Weights of a small GPT-style language model, trained from scratch on English Wikipedia.
Size: 3 heads of 64, 17.1M parameters.
Architecture: rotary positions, tied embeddings.
Training: a variant of SOAP for these matrices, 626M tokens, 4779 steps.
Each number is 500 + 50 x the weight over its row's rms, rounded and kept within 0 to 999. Layers, rows and columns count from 0. Numbers have three digits each. The size before them is the row's rms in percent of the matrix's.

# layer 3 MLP up, 1920x384, rms 0.178, rows 461-601, columns 336-383
108:618442437470516474429500524541517521446487459478417513527513512504418562423500497493497442545483454496443511461550532526499454419513592465536455
100:567521583440542485506493472478587491515601434449489529562439512507490562536492540534521496561439571475503481464425527528575556480460560481531598
093:535512580490461485515522554543482507516544500575470524510482476497499491511577509486523512469486421549474529582586492514523428517465563652516497
093:590516493459492493503518505460420466529388538530515544410408546580528434392465523476517561543541554530471524485479585516542498494378446430513472
106:550453600469639569495510578506537541513486399476417545404474500485534636524451428480500591451472476501463462533524500592460552607410477556472424
101:520548475411517539490546490513515471460481553488421516609512452518564533540384483565500487470506409395542459541549586595421383529521570504582515
103:490454540475431514581571498485515548424452523576587430426414530534505440474595434533466463583450481484532577544428476455499527466466512555461448
102:527543477521469551552559511478444492547544522543528615525449523479595432511442496545532612619548470477475414519558502497601502522472527457486569
099:496503502344524545495516538490502489483572456544466472455556519428541450473480515623553507500489434515484519623480552532332516438520418537505516
089:479401510428474456463537559410546537482468483501473532496520512508519548510538502541558428463492462420446498484510462552521441411474480514559510
101:608546554556557433517469624568463459467491512503582417478439516446553357510528532593497515464464561510465522475489528502552431413559394542450471
108:602526542478513512504423480551589489573516570533463625597493366576432460484468576487479555428502398409435480490484497519451581486482455488554481
098:489428545529490413543541454491459472493473468541540539496502465534548543467520442501504475544544400501452525536555520424486434475517467566529436
108:456509637588513512544510502511540532532460545443470474411544590582559559433504567522545525517464595490483465474594473494503553473475567442504452
102:495517474430555515516480528510377476415466456558502439480422528542522478515458598560438517495496517521596453549535501527470495526579577477534485
106:489413568456533449554471554446549500533475485565502526552470522437507464432539474423476450488482462471416459489465591462440549505488505446398451
097:432466516554586500476537426483475507546486445498545451494522486520507578531453487572562460538507501503468534545551496478526497502464481560474558
090:487478588551473493484533482499538495524497553487456490540445470495490377525486431572560538534563443423460434509519519481446408521434490418564507
116:446519404454467540427560440489443470556496529509490531429464599537424478548414508481482569539466494556572527512605512434522440434540501516522456
093:499543508506540528529523466539541407533485572429496451460484549535488624441492485488573435501551477562561559545544468489628434521494544526578587
099:627461551498550415520464451530516506476514424441578543483574432468525653417435498531525436495522507442493484462465480522514423504505439509558420
108:520577501531500575532463448516492462429539455558423462460477522491554551447450481471610506559449467477428560610484421540486474510491488554452541
105:441608488507583491440471427374454511520460504426413455477450523546507477579532529611500502404425452468410535539521428526515577526449443491564473
095:590451486537401560535572540534536591518495514540418521416563542457460476468427438473511452513432499517428446537509458434432518564517556495535478
103:452621542501524509503503447502478439525438494471485489528534518497463407428496513439535461474502496403478556541433497443501520509528477433463565
104:542540494568511517440499552557591527510482480503558472597485471559532532545534516440526397531544517440440508528618586504616517533509436409451483
097:510478542518511585431536440470446464449473474492488492543438464445545517549567492478520550559544488565505395460528429455444520453418403408369576
087:475484475482494540446553393479462526506518451480457529613527439541436464603520527520505478577508483507479507567501527535575482441517485515477484
106:533542428501529523539500541537564541523407540535419436549518471560480484491492421439460521492489407475484504483603413611508487496566565534593526
095:459464486537499454471472417504496601497543474523478484456569438534485486466538547477446518393576535475629542372487524507450547518507468436511479
100:556466547463409514459388531509500532517438545569495471465465523484466532489555528517574448590447497478549527509467444473527588496437486417500654
103:528468548510370547483452504455590421481439505510489500387582434553505531540574427583392545496558515479445470554453482402455528519520516484498490
113:475521450516580442590468480456569490450518514574438510555432407481467539499469534433497499492446493418452464523536490545425486556477608383433460
109:531438584477454537511412604469513530415469472486529429542553484480376591506543470577583540395478453490431447442476498452468468535477430530472507
104:656527554536526465510502521518539573502507524556428503548462542543497426531451490538464561479505532550510496460436514517457577513426523484582541
100:480332508480469465515435521506568499423507473523560593488454425444458536549489387487477505545445473506395523603553415531439494505531475557602430
100:476408493520514553479427488437504376499426575522495504560485530519547503526522462581490526510502473530557420558540530523447458478494463547457457
098:608473515387450551521544374528479545485459536477542479487527559535513544493534537509499408592472547477443510487524514521593468481497527473583538
094:542473522494542454468558457538504540471551415587509533393516595588561534525516501513531415524552478514489602503485473518570504589510598492510574
107:485532478588443526494486428454463443450481578441522464500568500497634517493489473399375523548504562458444507609542530497551389618548503485560468
097:554447502437488389494408425465483486544511569499532458446597540441571474505525495363445517453515545527560549487405524469423503546470520442621503
107:572634492503485535438552533458513484477459513503485489571524521472454455411495421463463443557432469391535500460484452517435511456441378589498549
097:557496490436445540525492465518418567459509470556519524379507437553534505504530528545551556447568513541477447470500443503513534474434485545474433
104:458481449472484474501562562431542514492408442522481516445457441556418569450467494581476440542498457557430432536541463627411469468452493517535524
115:577463519562474472493532443527570569483535556533615452538508536560441527414493485491588526487553484532455490395524512565449512621465504488441503
094:483459422515481623513516536511507599538598490424567460501455429529525472495512542550558489490514455407483498505533473429536513600481488509429459
112:497410509416551566494509519476460596485498515532607487525471472521490467424516528588552509380499496508440475589573508522487505584561506481522477
101:577477507467527542433551404484439487472550626532522537462470491556519567392480551506416533465516482455504522510564575528551456525472446565540524
090:473602490501495472493407522500495492524551537460506472448463515609537454429444458465575607507509473489524424459462513522534438475463423529510494
097:605454470517469553429483395459569404531484443570456579484497486447573435514487466510537481511492490466499515539452463486542492539540456454547484
100:501463519401565420461492577481500524425572556523539430589510577458547428514522518494493477469500480440481531473512462532483558440519539469531541
100:508437572514506502434617494487515470622492434479504530376535418451460471503551403487540538505500520474491526505525442519457584422462537457492526
108:534375523528408498477455482581465514457485457527409503598575514485453517582394592537535481544457460463600457522473428494505421517518457489406557
094:502505534544614468520555495449538515471503540511448488525506466488515494464551422534546468543445543515510463501471466395486537432431458427575582
096:472442456481583592457608581480565495508491554440435511493500380498498505457500439556486425448496524510472411411575471495453522454473457495477532
100:539551499448483516452527456541563548576534485519473608447527425498466480570519432559525570518566530512441528472494477562555465511510419592568527
098:490509532492466459476518463490564519481435518669483561507352451469562454504499478564556581428516491503484483427545551536547441492555458549620508
098:504449486443504580488488535660500572534519497538389467479468511468394503463448471468458436442523541493465533511534522573563506449525458545557507
100:575551477541503528546474487452466488554421418426445455549596436499484578548646540475482434487532400536540538449492474517520439554520568459472490
104:551483524482460585465522529463508442545518565487506594516500557562495502494445463507566561457510484501566502439427481557545400544365457503430493
094:525487488453515495510443557459417491449441477508528494530472483426569577433482521537492577440516525366478574496467415512506427484545533502551457
089:412475622523463478463480482517465428388585459504444525542397441547583541492472430580532496465462511502509441557443496535511416445547493472546466
101:449540462478545456448474611585426449432461538503541460441482517522564502504427485545477528450447403590606537432466503525542554550488505499452501
098:464518550506529659526477464534522462483453451595511502502509437563445500558510519524534508506447491555426542398545523503468573531485438449543439
092:451536488441543513457488574473523536508547462548532528535496594519546474550443539436542533526525586557513511495436485557536477545473513504459522
103:586503407545580405380415477591492545559505472543549468502553471451496494468529538572505450507468531506445438463517516517454436402443451582533491
090:372458584441498530480471456464478438506491431399497413601509497532480470439512544459456432424519535574554500397506428448522473449390437512474432
107:536475620476510453539557432562536456483582518433516541424540531468496558497531495436494524452502458508480584435424501489531548523446456545487537
107:449412407588459518473518555469444555449496427580508518553415574441447519558520537471487506558465473456428472507571463461493525530473445572595582
097:608476548609481621557501490481549535524513522458476433420479532571542534421524461473532548475526500525475542439411600548541460516474540478492370
101:446485517439545477446475512503534487474531484477428488489459507478482417505442600478489491518476479488439480579391497475567389476478474540480579
095:543490420508430475578435510498472497502474445578491557504440486500522528464398483525526474499436483405581496489427591559503506491517532464470570
108:528499491497559500435606485480520527520509476563493446505534567537450432483557518392500422500443428547545473483519511457524500468473537564503490
100:475421547514404426500533538514457493501518478493454478441543482477461425537517487445562421537516478524461461496537466522535486487482550521586631
104:515512447414492529503429532454466597485470468494505638511446458493491529452498631453478535454533500497543504436532484522550511571444470532489501
094:468617524510513461478527561433579504528557514484575488468522420496459406479516558544517488552462611570385555494472569485506603620471452481478522
093:467517494501429535518449600506475390547445452464497455471392559610465469521542443464515387462500546590533472440560593501462454415444452459469491
102:448532464472500512556456507584576512480457572531485474521500530514481537541486487567515545557450481529535408522494588489438601556509461500466594
091:476450474504407469523498494501597482500556532520451594532453559502528450550514550449533482509564478506455473422530576572556570492452573516459462
093:564512582492449489468521504433439443502549543547438485561463521564537513487529540458476515492509486528531435490395495477519543580492539459468491
096:565528484545499506409599525417421472522451544480497529538532507532473538500495505497562525505547383480406521544520502516490506475565452403562479
084:445519564426536544486530490554431420556581490495474524497529662513509439414480469528475453477486485476563483559480542466478563520502537446551492
099:491478456522534440403509484565541447504532487479439503531446441493445584535416557493444464547468506530502535496459492552511489487540501456488586
098:546593492490382441445474500514433510398515485515536480491493434501490522360459490556478455457465510580554617542493458455511494477449537491552461
100:443458584529557546476531577537536518480494482547556477519509510505537534531485450625485541463398418577506474460460536514468415499465486529570534
088:545497485521528586512520425469485542456446524580454520441516543508406515451568580488578471454507465455484564474598598469506459536448463516427544
092:583462527440458434583538523502529546355444463421522533443464523510538439429418535538562478463482554600540495522518438450424421492564517507465527
103:512475583493567537465457531461470430474481436490450480462527512523509549505520501526470508533551477478471551503537539503524551589518618541490496
100:518546550467542546514450489460561548525631463472480553507542481574442498535535429436500470475552545531459468561448528470489526497498396505410462
094:476418548425426486546486512505479550459497531504499431513435469507408518595516579502560481471576485547464438423429519608522457477526456490519528
087:411497562535501540423553542470458443499563458568546425449466579504525516444501477491433436458525514443468482512537498510559439503569495601547495
103:525481585474502532477464437394504459452540512584441609584480554521524440410474492447491514487542481518462485504582476520494478609469473449537430
103:572497528661475506544521535485462536489417449513520540558532588473496498409494487461505461522470489395427546539488506491488449519405494448490555
085:391494522534526454443497466439465397486540411518440427601554581430415538376508540599475502500576529517438429562514440493571507454446523506512448
096:526483534543471555563513525558518529491565438469547402510428380545388496594458521475517486514442486514438533383488532557584556554607483334435583
106:522511533418497516541536485500517477493486511500460484464466552462627564506492500468465531473531489426498441452473468480507500460596481471436455
086:486568486417517454472475469507479540470521423495640481472475540464536471504486630400542550550510535446464489596576424544512524509517541496411445
109:520566441473496558539518520489492508513469514508482418513512516489505402484574589441596555484500537432396555453531540522467512562521449464584522
100:461473589520494556503466658475510488481629480485547451460477475554501500453402462483491521445459449549493588498459558519498531498445539528477475
105:478478548407439528475481566467471506462498535582464469553456439576499504523496549501455500610483449471497487410480472545445507558508501520404557
108:490461549501463393524430527520614478528580538522549491505521336503566568528465449495524502410467553461543438633462446558515598480528473483498611
090:488459527512462467540462468461547540503457474461460436493480567438499521550551508478582471473507596483593501552528457513567541416543462452604504
093:426521508385515471552577460473554491488508499533519580526478429558452424526481501598459516534529459439458549482510494581391474477506462472483399
095:476512624470419523469498466475612482408467467525395522488360553501499574420469485485444377611445381503561515376528554557458506557565532479542531
095:533459562443509465452536424446443438550495535458605475487518556398519443467586550477469454540511557506434513496547485636537456472527427501509450
102:545484515564528565464518449531548547536479516409572550539500449573604412459492453525523494462561489493580539482549498455547520556579497474494425
100:522445450536421437472547498421399467520451544431464526596468523504527441547497474499480609545524532462466460513551464515543515612597546453470555
099:538483426507426549523411602382564430513501518504541517523602495475562477526519462558508485503570477457482449449562502488413544514485428467469601
097:483483503543510498416373413560604413491525585514537498453521597482507536566451571542556504570595483456549594525462511561524498474517400608544505
108:448434500515513545552506483435452429450510538481540438474517472532392486507513515491585537493451503562500432543452477504452569512578494558475470
106:530541496502498487445578623550511467441554492464495418509476384586482452569471467515538535466477467508525460460429471541502487557449506556502508
096:635533486474485547429460444520446564479493480532465472584448432463496570560483530492456459439436466513510529515475585528586491549519469492461474
099:431570561408490489469533514425573408538463533586436442445476474572481483533449562391535396552492536409527505493516576468523606510540569556513483
101:509497472465441400556467477508576560501582512459476389467489498575532611473513485482578516497468590515532471451550470541500416445519503518471514
092:482457416543443461447530516476456439490549541570550501477478499566535453532506595463500531533527491398471463508478539538498459433610632439469523
103:590430478503515486504420512479581510465434449448483454525493389442529599543542508485502432587513449410525509530521473526504511482509444553501462
102:577460576530461512500518473542608517565587446564460630513546504403428457525574589515490490543536482501590588588418564554599483503509541456418427
114:530500507475530539521513455463497463473535539549511418601543517496499517603476593518502500500554533526464476460506554439497515476618437596529509
099:541478492411480495521535451403454530603502502489579453436450527483494584490545548494545478536466595496604452509492558396506508588533581503543545
092:594409419527433419449466483536488418496538524546500512425437513512525430453460498532568472535607494524397440541452536501487514624485510448498397
100:527563442484527493456439566452514601499468496532628495546594574510522483507464504480523495501433486435484552481602498583507623481487468468504484
093:564472564491491520526484535523512456519420537511481493376400530531468483588416474519544467479527513506547514504456393432485508457598507485553467
097:553484467469517436499442533469501496489503444505425626443542505570441543481490546525481482471464534530457502481504553537482540448549503482483523
105:502570374574420553518493517475583590451584638581560456458525503479522467513484554496595558505472465520465505547375553503459527484489490486509541
103:498471532453619430487488459449570644548501518496461460501486425549635486601484578530526463445495518524538597550574498492482515442467474513459631
107:573437446494466561543416562525469576476512506504460470570434477516463467511369512478460421525495514518540575452470551524583529529435471550460453
093:425514503472505492522535618493551418517461449558508486468419440452512549437382507551502572503472467450493407527452528451510600519539533491481453
099:446472456471479462492456427462488547477491456569483494614427571505485525423530572626520570509486462524513546435556515407591576523541498388550450
100:469504557530427475401589477606496508474495560499574539499524379447481498463547512544481551484517480481485477457488451534546467535487523456466554
101:464522451513474539572561493461527585551459542493455583449594493492493428508535458550439544514538501479401449411473539513550459587525592558487528
095:500533506521433448581525530558485552544575507447437527533521488446506481458622483483423516521540462453543478444549496526463475512666462439532499
108:483458463566563542364475462477464525519453493477569574502522448524533574483565544517411494503429500521458518535496489436474438399484513544387523
101:445534497661564469507507492421532478463523569507475489482505590568504486642356613508482506601551500479562488476408457553456532448451503560472553
101:430496466479586488531563461458584477576522512466483445498487551411596430451442500471566502552467561463504556614513513473454528514496411390557477
109:412498552431546467541474524510503449454542486498449543482577558518489487443527484499532502555567482424536518565502482500529502539517512422464501
092:518496569421504501481610481527453530512486533541484452501439519541376561475462563591556486563440490503485532635466543424448484525444416446478572
100:454512592525482411553479520431542622534645463530492519489549509475485514542378511596485445476445530433436428485527491498493578511485477545564466
096:527449519424525492470424455421407397499500454547425544534449524452528610432431551485457453484439558477518518433578523477481404552536539556493519
099:454474462467455472444455621398557502540494513451407490546495596517552548492500571464455447563547491475488386451503491531522594626510465562548446
098:532452491546413516490512492500438517545511511468405553518490400521531548535415401428536485544464537401516468592508471490512501523525516508544561
087:436482518572394527463641525603489480562520531541546477485582479504409495481501533441461558382490461479540512480422556568460522577480437538517472
# layer 3 MLP down (transposed), 1920x384, rms 0.181, rows 461-601, columns 336-383
106:440432502532525447436444549515441444440519484482533512486516434473393442510463490433449560495515478596607492475571451593480496527441523511525476
101:502422542514551507473408428425484474554533523504523509519585453489475571502399522559532521522489420553479544498465508505498520494439560523555587
092:553525470515508474406502539466468586415423527455455469503570473513526494541569436496483485499533466570480538503493461536464475551557512422457553
105:604596503597437476476551394485434456480486520501512396430609675517525494405496531464433579566553521429541581553550585471462432458371420600583446
100:609517528470492516477562543525412522492503532482547431478627528483439452551506510482477439419528474429505472488491429506563468440454542389559497
100:447450516597386447498507487508530510519539443463538503532455512422519472514521465475574426415469527454446490593534505501489539542539552548525587
101:438471515620485493546430570409515483436414473430547560489475370507510509412625460508477511504517465508422514460524444500466508551483467498640444
104:531498412539439444533500479559431510459453531529525578365539473485488379510582508557463484467546513505437493592504503454506539518453625456485550
101:466493518550446502530536556431550511496484501507485573535519486395550540440443539509565388536554501474484491483623470446519584499372504467525456
084:584461498473550466604545490537403555506602496470447401522507483480464410569523483496479492478502556563481421485483502462491446494486474485383579
103:416395482606474483453444495459542598510489569485491530490435474424463492419536460536495525508494508478502591489463424531422519551481519474468456
102:477567501407456456522467534514458451546480529532457548529401554590549480438558459449569424456542496534452433518546559508398603529438462547448447
100:494637405491599511586505493547449372425555569538617465507533486556510521582507519507471530538496472496481547487523452428449511538453519514562547
107:478494579549427433465425526470535468503483528497458562475506514478501559564503444493464459447583522498508516487464586527573417616515515605503330
104:421535527453582542504513439508421478505495497475474573550471519580506444513484518519508425486545448471501561467454499489544583425531495432525452
098:483575498484452651554458467493534534424498517458477429570533493508515552425482527486576557536507471499337471581522516486520535533467533481443475
110:508494441512493397441444527564519512416454572434415567429591570617502510502528465561542447510453520502508430493565540447529484446480507473574414
090:493472461513540516372454511437499466611516541469452466461592459534535527458541577402457443529437481476578446389517553446464485564608474574548460
115:500499476490465494525520546455477560601420526488464572477578462584495495632409596489502587589552486510423528496473491409553478523538411533507517
095:565527460468529482555466594486551528416476475557463474608523594449451543571491493488521604473496572572523519534495510474556570419475566549460518
100:462548497552495514541461483496475501528461527511447518474481483484610491510493495436427567473485509538657506495512495481507468500396558441478556
108:336531501487490479400526489458577545476440421482452515566439513544440464469518486441534455451534557500526474499444452549583447475525571470465483
100:572411513502520503532516468467527466556600503508489482476503501499536543445572431510516482514510540456360562470625490556524506491557565593546497
108:507545440388464532472520534563607496431434484544497498464505485467395555568554494500463531577462457439526532529609568501397567523488475502551520
101:411519527443414425423477473470456524489467519425533508549486409482466520498562500455458578425447448470586499486510505512531549510493469480499485
109:429543549486464457534517452475529479443516406477453458563607548494433561476454452541544470472569484436472457480577386465573483464489591508490519
103:491512484453504584600548521527499535535501500536486519544518551522564463583544471488527519578457432464561390571441375466487499504474448451444487
084:614520514525495459547462431416568452492512507503443608555567520537531481491479516424424559468541452498491477463499476511459560557522573524523484
095:483500526401475530552508577527554561506543515486561493464492431479509476499567525414498450514541503417495528499506537518484358408448575467434567
095:488422509468543382586458605555565511521480488422522517504525492429501504502534453476536462494491474529541495524470412510424504584438588505491514
102:442555462387629491527545445529532592488579483519496435454531550467589571529480498465487523585554485535508509459491582546514520505543487432519577
087:501555540514551424556538367566472606507517518507536469461494521525549516465487580465527543557448392540576477513511480558595428481498504498500441
099:572521493470453483464501490443484494544551417456542428493559517532550494484598510476446642489492559501479455498441470538606394448464541530512511
100:591593562466511500464485537441459401415509445446518449581529494443527552506576516565559487512494513453489451482522526447491580486486465514419503
100:523503511571502526545497477467516500471576518487468494448575489589433452476498537480549520437551450455505514449488431529501510473470562471520545
107:493505571531523461568461517560472487457505430481656524501462456502476488426467466442501436519475449580475530514583501546491417473482556530456506
105:562369564465489494444423446476558556429509532472489497559547494522591468487439581586500477541562490455427484495584501471497540491489507542495479
105:552448484450504466505518464558449594490492492402558441486464573471464514497486444504499450493509475529485526393489534481546538543535568504576490
096:518513486522462539527567396494414469560518553568520571433536590463448507579392529508486493584498463489482427520433555529528520504542594461454491
093:448622485459584396502431513518429494611496490457601578453518518496477478482539547499530530406483519445455434547590532507555512526485489514575444
104:482511472469583432488477523465526513563463541559534372496392547504540426549575463556494466476523531494525462482476562571380506630474491515467500
103:509496541522409524461534557556462457499587458555554465490570537404448417506471471545473529499442507451551528477547505470509496472512405414481481
101:557413449537458490390482483488490543517426536458546476462416386516517500504525478438389607419495498490517602566553472509490452452552531487458410
106:441461508558516501443385520429564485531542566488534436563438494445501444550500533554595540539598564434575459451483542519502473552508422497470444
119:497456495532495534419486492519604525387520486512490470577471461501492457466409462605581517541421535511405461523489540522455586564527472476488506
093:514539538506394448494465637569463458543512538603555519382502572520486410459570445523501407541559497493476548473472504559545468515595484449519617
121:491470565491563511496438458533467496505478497485473548551518532525527502460473500529566566500529524415411482487570445448470511487437472500520542
106:525473510518500480501527423490388504566587459472488568476432473454502489534553468474481553521423555508516509549427465470522391428458566512448470
089:575516585493507500474527487402473570506519491428486521483481472390470459583513450470525465502563527491473504420535406475508512610449439464546509
090:475571446484522538439527605495441400533436484546523477547449499493543478622535537602479517387519533540495461487512505490482458444509520517467529
104:573530515512580504502410547545464550532455443491490496633646557562462540549548422450505455433506428494407515513494496535549486514561545467489457
100:439537415461548504574558524451500576413497475527507509539536554551510487462492465430464549526409507540507445645493559527509481513623530436509472
110:511504543509473376506436472492444517439518492442461508617528623455483532496531433517528473517449569498595520439408524466477425516455490495525427
098:474474481453540553509416585500497458551583579502464502499485487484528443531471537466478519539484492459448465525455529516457452553461481381575509
095:490495443505461524552574513527509542495500413523585416533472475469502480527420553519594514482427461497558529392493496533475511476512537525431521
106:557535471487496518615497455473529533534524445481457484417464555452551477483467464513472594589495488507555482556535587530526507515546575511468483
102:413565464532510438539570485518483437498448398465532504522380424522609507555551486474503502557450499392491470434527522550540480495449478520509446
090:568596457525488504548440500519520481584539402449444537430500508476455515549543474607499530527529479579426556442565460525601459531546558438522450
095:537545471508493526499509458479467492498511586406556530489476465437476579427548510474578399547488493542579507462418480558520510410491543692466435
100:539574458519464585468468496514559472419495504572454540570517472459486497456462557514423467502428468502596448511571476431539530534476579563408476
092:528491422516524490557498466505574501544483444468548431492465505489526488501444492527426534500472512513515485529503575532560458495573555486505554
089:508405509508443513490432557474422557552437510457536473513551546584642567477521528529482493446536545581491482460532471450499489511530591466477598
103:498523600492400551517495466399506596488580418450524514484515517455529476506487613476585492590536533498561471487443486560470502529509457431440545
104:518492543449413522542538509464436558467512457448483552534454520456527529521574506424527559453493483528483546454438427405514535442432462514530473
093:506492540486493442469529589444470507475585522564470582449528534479470464468501434432497504538544555528485589490592432546444521474544531490499543
099:494502562489494574470448475478556506493467444485514529506579436619503546494497535561464542559451402498548437430537497549445444519436512557380479
082:446426484468437509482467464490526551502448524566468547445424456447463545576532517507499465567486479546395533529494473559434401530459585530497529
106:511499451496518501510555361523506477490575514558482476557575480481477439569619539414528432481603502490503551428515577468593485560555527503554469
110:457546557575555519461590531542559453499392387516485488540502555516515377557462494491573554614466484559474464495577513542465495508498445544574494
099:499554563442526574537471495498517558531456529437442395425484469539554573434457531465498448434490532522506450580470491516468478413564555457602592
099:536467456476545483555509514533508384456501467490515540529481461563474448491501522485504471539473493500397540533493427586445403522574569549465489
097:470502462571484513509465529513448503543468495475497462484555463508574460483476455560447556628471509405629506464514507394504514473608467544501464
115:524642541493483578408462533456448429565466493507469524506495476520493459551536529493407537520432425500526500520474504516533450546531510554408413
113:574478499498527568572424543516421410569368477444510428532435552509477468495431423531401503458515571514593429501523500569564466462547483515450623
106:557424526518502520527444489478524509509461505494576486441387556532497506484452577527460472501488573411499568466501509541503428406654511532502554
100:392566544494523489496565530458425537528492482365557480470487513495485490479406402515507516454497503579538470531515433506450510529521544422451499
099:525487463563485534475554504453450403482517523427545505513544499566467486553508522604519460486467610528514517475507564483505605540529490476556495
098:492562486469540388524496548426499506524470479536456511475460462540491484509488513562485573568457473504467487398434585479516461488504506570500472
100:516513521457424351485475436372541464541493537468446460470554521523455502558456500538563438485573444483598566555493417514462590493538538512411513
094:471487509485530445509444514506430513566506482508439496476552515532486470530536463500470511506499488507508557509571406550526477526416461539446457
096:505462514501423498534491481495483573589521494396541446448502506498439557480458524406504481471481438563424462386575499556430456527534454653578504
093:514512529530441517484505531542572539574546453594526466467507500480407557507455538503606537537402563521530468562495552552486529568435488435558473
107:547422395479434446551495416454426465457568470487443491490510469481531513497429481501505380440473532465445493475517509557499478420507547519500408
094:535500498586533528585491533543411500486514508514534492527469499509452564535515517479506524554521544466457566494560464539541452472600425498522441
100:486506506431493472491561509478582450422490473520437627496442443562594514504603533494429478489511453538608404496523594571503490460458492415502418
098:494473532449474460514497501452460467380577476543528520480474497541542581460485453499502526556493502500460508557483478515600513429548503501534417
096:499549450538529448490514550485577504413413538546555500436447514409529480397476523542500440513442530527529492586546531551496466440430527521441388
100:453487529487497503500432484533481508498511478449510511466543502550539469491518576484525540533497495436474511542473534494531518578511577540525475
102:496501559495576530548566511519622411535471559545455469519472522563497493509509412465494576479455540492567528479455489598471510461480557485496508
101:518506507473647427513473498493450541552556514467489456564534515452490535618508497561443513576558441528505360520435435532507475494522538567588406
093:497557398409528568525489543457429528479514513606477452486532514529521499503463480508466561458478413521431524428440468451571523579552454488483506
111:582507499563567572455486452465430526541491440462418526481533514453557520576536509479542576506537519534507470476468474619523463519485491586467405
099:515600446583533543472416553474476482523506490550518639562421533541509493552560507446525546547535548531486527472517485496461584532507480522554508
082:550480444501464526568592563539469487531544426502514489478465448526548528551486506572501513440460498478517598499588471492519491536481430625566460
100:546464575492580476535533583463533423512538468502497503507500535561650475494565487465591440587503617572495550470439475505522497374525472463492458
084:491504441543454434596477498573466569519565490523521499418579490554384582560474504529486432527399524436484512505614501517494472504431560616512482
093:498475523453559484462430521459441589542537478417559475534478550539524418590542481531496511493452539604495523526514546447441494518407446587490533
104:505472504488561490481517396512515528430470432395570473502478472546415552497414584552501498530478441542453589485472470484505526464465530669433428
101:518482491505438465460545552455472391519559547560570471556530526516552496512454575452506582499413460452503562598431479551564561496592528419541514
104:486537464447536511526521523575535570519510593515498464567505504393513467463392622558501566557478517584447508554553455561508425519556449477472482
100:503462545494597448449477425535475484617488427531657547537516474500527537414460586543542449442490480463448539556565532529556539474553401502469591
088:411528500445567558549497544556433517509541559523432548546497514483488477501493440558407453498431542476521483524420486411389607605575500587472464
096:456395468522492490575542444490519555564466463517444516525511448478603407528517427473483537405620446499496485507536475538539543500461429546450422
099:597457505484481473535485529513527560544473495482533569400480538468527485507436564520554487599437545466430486467403458475564369582517480487594523
088:425456469427446470540358542532531523545477449546502506524538466526512583565451440469414536426539482545529486511495442539515430527497490431616539
102:435486529533482436447506539577475472540477480503479501510445433476510387589621494505543485507450496532526455514566564528526549431535526477464484
098:564429455404547484533476486521524503527505543538476553514501620524482547527494441575517481481475549574535548513518511533476521493423526517504438
103:463537427473510428574513438525442432535540596474524487553517510422494483503505462484495509454581556502439484595353412594525464468457570457553494
102:522535463496496495507450516533509505497483501497452432495479546490503553597539534581502401637430533559571547517408534599602512447538364483497488
109:468480467598499502442420413471558557443567544490494546472408550575472497471459474520404429582480518496462462510494514461448568401536521433541436
105:524546530489495422431572543498479530503471552443482477533542483551476459571532486494551585467478491469468515490505400532510514544477515455511434
097:420518509485533491542522489447458471533468426507459603502503584447578537539475459633560507521600479463431591525529504535460528499509490487532449
091:494517580486545547532494500563409486552523608533501470479544545437498449484582442463492541577444563559500536515508431535392519572617470550548466
103:460444436433577554518542536533409493483478514458489452527554513626532582553420538570512499374540513452418490432548487426498535520487420472525534
098:561503415545468425516499453477485549530520425410486524563470519486533483583556470532519413513607450471576581384465465464488534475534494468581589
099:434514535523485439538486531495455538508540384436531429567523447425461501402489491492396521525518463404572416504500570545529491511397592527433411
107:542470532461488478515544505485529520558519508461426535454460442446594471496501466502567484404473509489549576412485609424489508514502526467502523
111:522448443530526508522490492491514553536527558454491446604569505554539439500547508478494581458520537500425571603498504491521492492551487538546522
095:462508552460514520578485580490570575562541478532519463469466483462513503563538593490472584453535426550528476466559544465423454439514539423452463
095:540531441442504464564473483524537476467457497530453551531571617413549468473490451519508551482456494541457505513372459446388563533588503565468500
107:488505510465445569451493371507551447427502447559484531559539506536555516489463420480483585474440541514459546577511434487422437527477493512504475
095:374533518493489567505531518505442468519422478517478548456578479518464462393506522491519438449447524513504550472487489537533527532494394517499443
098:511580508533585465512549526505538543527521538607446557496573506505549416500553535477472578510548462513534461447538515483524398536585408551523547
100:496598423551518444577476532544466521464551532526513486474514571508479443453577509398566489466498565472496626520440511512493485431486444478629512
102:547449505660504486426548416496510340505452437525498463536578555468524448500501476531420513444420526589588529428546500522513553550456457446456548
096:542518541544582411542465506450482520546505510566547501427395539493401534586476527560459616457576506487490483461451484497545470454453423440484453
096:461472456525543510442553472504474466428555516544479440589533584505539520471439593463495496588560546425462493570479347511415470489556464475612567
095:468628539449429481559455431480534562585543516485472482502577518425512512492473534522493519491442537444441485493548459515466439494493572497525428
100:433525506445429468461568459433458525549444611440431394473540501482561548532462491473442406502516601540507515540484435515417533545390563460486486
099:429527476484508488475498487528498547465438512516588447498470518476486490487493510601528487532497517505481483484602500394453497445447444474510511
099:540488541494423461439469476430583498494486468647570523551465554487534519519510473513535454500519453433443524518488503430456457503445554477542535
109:499562395519544470463452467512455490497495508499546421413502485588476577440524483538466559542480539493445474476484522451524495563512537480511527
113:503501484536495509597526494456444442490623486586513528493523574458535505392514592513519475559486559481395486499562587560463532433477518518520618
106:538573450588480527472492487506564424560417486475496483611510511469563552476529545490475554580523617493472540551483573437566512495488435535569484
103:576462579437487581518550455586406509525570491529552583540506512491547507482588484499522462510401534509521538479510565533515510525433439548525523
103:559506477556520515512515516566426447567519518553492552438512517497504478563475537555494475585415610466481495487569445485529560482496427445449592
106:440434577528476596576606466474539498484522386465445472555479558430508460512520412575593408488506533606530539463452484426489414505489441473516535
099:450488455505456515433494484480457548428511579490572532544530574477655490521524479476504535412468477524474456474589443530426484531548477560606393
103:502476490545443471479406431462569468573536421453491454532433454495526487544496581595500527482541489482504604535515509495567472597515541506527595
105:490489530534489508477541518514496490569400449572465503462481533551449583531464417495510595446344463538548500492479485526649450537542468483474520
087:505509493469443502459410550403536500460439501454490505543498414537458524419435466527573450571488498494471561493518547466466508433506547558531489